config.toml
n_layer = 11
d_model = 192
head_dim = 64
d_mlp = 768
vocab_size = 8192
norm = "layernorm"
positions = "learned"
tie_embeddings = true
init_std_o = 0.0
optimizer = "muon_variant"
grad_clip = 2.0
decay_shape = "cos"
final_lr_fraction = 0.0
doc_mask = true
steps = 4944
Each number is 128 + 24 x the weight over its row's rms, rounded and kept within 0 to 255. Layers, rows and columns count from 0. Numbers have three digits each. The size before them is the row's rms in percent of the matrix's.

# layer 3 MLP down (transposed), 768x192, rms 0.0314, rows 401-415, columns 96-191
087:159132092130155133099151100125183172172141103126169156108122129130110135154138104170121131112187108131149110124123133153136131085160133159114109106102090130162108132143185094147158156103140121116078113071132107114139128127117119137146139111136139115171114129130115101132082139150112114119
104:136113129127190115121143127083100113138106136078158118152083148148140087172084130145093108147148128115112131128145125103134151130102123123145136160096158152133134156119113146113113175133079143136138108091090119103144093167098141151117141127158153090143143111153140109121137114123150144102
117:157174100095117130114129168118134153095148098141104107155111123112138092136135150135139162080174141124101101141166119143146162174143154142146140146134089130106159129087080116179147115142146162150126125093112118119115137151145111064093122177119137112174158110161120158137128103121132134133
092:156108162121134125134143118113075081154158116132136164138139162081130161096112163155104114102131108118133094118080143150125106143149152161137103133101090149113108157149127114148114127138100090121130104138136180118099104085139152078118106154132109150132142153155156161126161106127102134109
084:118138114145136131137148117149145107162137125148116126103171141107126133145112117123137115108177138138093123130150134109120116164146119128145177076174104141133098149161102095120106113124115165131167099087121130136117191128148121096152116153154121147151141115086082127134168115118078173125
093:109099133166142130135123098128120106100167197128098128114125119165120164084162145164156149106097086148086122113124128109105122155170120146110139072141108107150138097083140082100167137153151144181131140109096144128144116156135111110134148112095109152129123129139121112141118094175120094163
096:124075158149066074176094168128151121127115105164098112109169137154136111139159148162122174124149117152162094139126109120125101124101087133106152081145122126127132116144142116126090137127127128117100109142144169101089136157120125117098157130094128123152146127123092160126142115148105126130
092:160105119095162121107080127155141067137159142110134140124110073155122106125122148149092108091100142036139110176120140119138100122134115113157141139099121103100115159123159160143145128159132105122132105099152100093128144133106115066135145146114143111169120104121124143149134113107089126175
092:162116147124137113114139119117130161101143153132146121134130109129148113108154139109143114132135124113112108124098090127144111129108175128107122126118124109138098129160167071128137107086132102133127126124163096156148146120113139123124148132089099122146106143122109107110114107157080160107
101:086130105128168117184140112120086137126129107112134146129132123155125108143125127119114133137175127157148115110108110068108093112098135120135143105127095113107078150145093147121132102131119111154126114118096128094179120126133084186133114107136116104129135146132127114143149123070138126120
100:088173124135123076115120146129156100137126164159118118133124142121130144115143159131100154155180102163102155121084138142174113133132110130131087098131106152140098091181145128148115150130174096159123170136091106179148113121142122188187096120153155090139124109126155117110130149138104130148
098:148128154168182111124132096111118121096116119137156109100120139130136130136108139155178093124162129174134145123114153127120144150149132169145161132111134126102123114150121122131118165151119151135113135115164131147103103157090111059154099114107135167137135118109106145108115137146134116150
093:147146091115138135088093106128126148116116122091138136142131130138103182196119152140123119120131131142136156148097120145101099139118154122141170171172131139130085106135107109121163157137106123116133087127140098144110173154148153145107109099127111133135153129136127136130119120114133100110
109:081110120140062104127105136120115123148112102125145109131146126098119168161140096104121133111159143146159156098131211135154116132187129145124146117116158077104151146143134128117123097160159134087080137157170113111086111115132125131123154131127102152122142133122131112126126126072121102157
109:151108117070125125133131137157142097138123135144090145122125153158105128127157117144141106113150130082137118102144162126072113137076119099126123149061122172085119150105160108137130136130096188128133142140150150134148157118184150147108125112126102169155128163116072088101093130134118139128
# layer 3 MLP up, 768x192, rms 0.137, rows 402-415, columns 96-191
104:132133131111151105139097134127074104113130132081133149167110133128144095131134107129168140165111172165131116136193100106117145123089145130133139093154090180123124095172137141117141161141112128106094148163104116125140115135089151088111120124147132155088131111100153141149087122087128127114
165:130129148105153116115129135109115173100170149131159131127100147124134134149107158125116128107111152128087121165147141125150123153177117170158164129128131166152161129082111173152161122134137141134147149093072104116105150149130129092133145152106135094177138143122103138144147099085147114098
097:105100107136110133121117159124143121093114115083149120090083138129140154137088091136116133109106132132156153107117154134159131130139124124127088153114116127092142164126119123183179133089126134129144103126115151130099127163178141119144131103100113097129121129132119115165160166089142150129
091:100088122144123115100145113102118089156119127133161166114145118141123106094152151173149122100109157103130144164108138180130154149096099144139131114074112123114137147152137134111106113131066138133181104106118122162137109141139120144126134151148125108121136100130092146140121115169144132096
090:147108081119134119119127152101141130139189119083102147124107146100124096139135132144096134123126171102136143125114104094165143106148132139148085131121148157094132167173110112164106104150094078118060112153125151104127089160168136125133152086125119127124111134140155075101115141106127133138
097:113104114142127101125098132149129127140146135116151133072128100147141108108130144104139148130135103129128109131120118128128112144167110091150135107152126128099161182090108132140158101143119120131145113150108156132117136120132121165129118098082104184106133097098146134160071089124183123121
100:135124152131149133141094161132119117098156131120113119121104120119146156181094092146122113160081157185154132126141154082119064107153140103122131157095112157093126163147132138116151156165138095131121117164145098121151102135152130151134092104098133181126105156139146129094153152072114085120
092:146125137115159147125099134121125151124110128152140162107139098148111128126089081129121137153100169134121155119169189109176123129153104115108128152142133121124114102137104124099149115158113115110118122128140090109183161128195118146120111089131124128103123126132137136174139103149107101135
101:120094162126132167105167126129107167128123172161108121128114118143182179094136145132091105131142129141133125118105180114107122128146126093099121157129082152126134110093092145131148102094123122120127171172119092095117097156139132139178126136092152162094105146124159109115123121153111104138
102:151091087085137136103111083123134151112124137165116152181127094136178137150131126122137165125097118097110133112118140122081120128099138129104108144165133144071101155118098099076170125147149144109092130114127124107136095121130192113118132167150144143155129116128142141156104132113157140102
102:145139129106177143116170116099150111086087143056112130111154076105132096088132130131132190156127164099096138113100115130165139176146126130079126118080121149115112117101113103157116126119123119123096148155098146125112121092162143126103132137116142078137106144120156162109112119192100133148
097:158136151114180122132089099123138129166121153172097135165148134121138115133125130139123103149091146119173180100125137112103085107073120119135174160116152091091092063147128129092137136149083173098137136095098115116179143111119104129154154130102116113106130120119132120120159121146106116129
104:111147118149154090120090133180124134173121139156120110126115147121092157148133106119128092124097093116124132181120131136116101124147113133109115153111155156145181141133122121109144143087119141132143145103114155144159118134137115107122084145104147173156126132183136149170111133144123101122
103:177084124109131133106144188153120114115128211112162101138092118127113090124120143132102118106100155106131116141160117104113107116129139129101141137127127121123145150134113155126137140123133142137112118103102138142129120111150154143126128099113133135168111135116121105162091128152159125106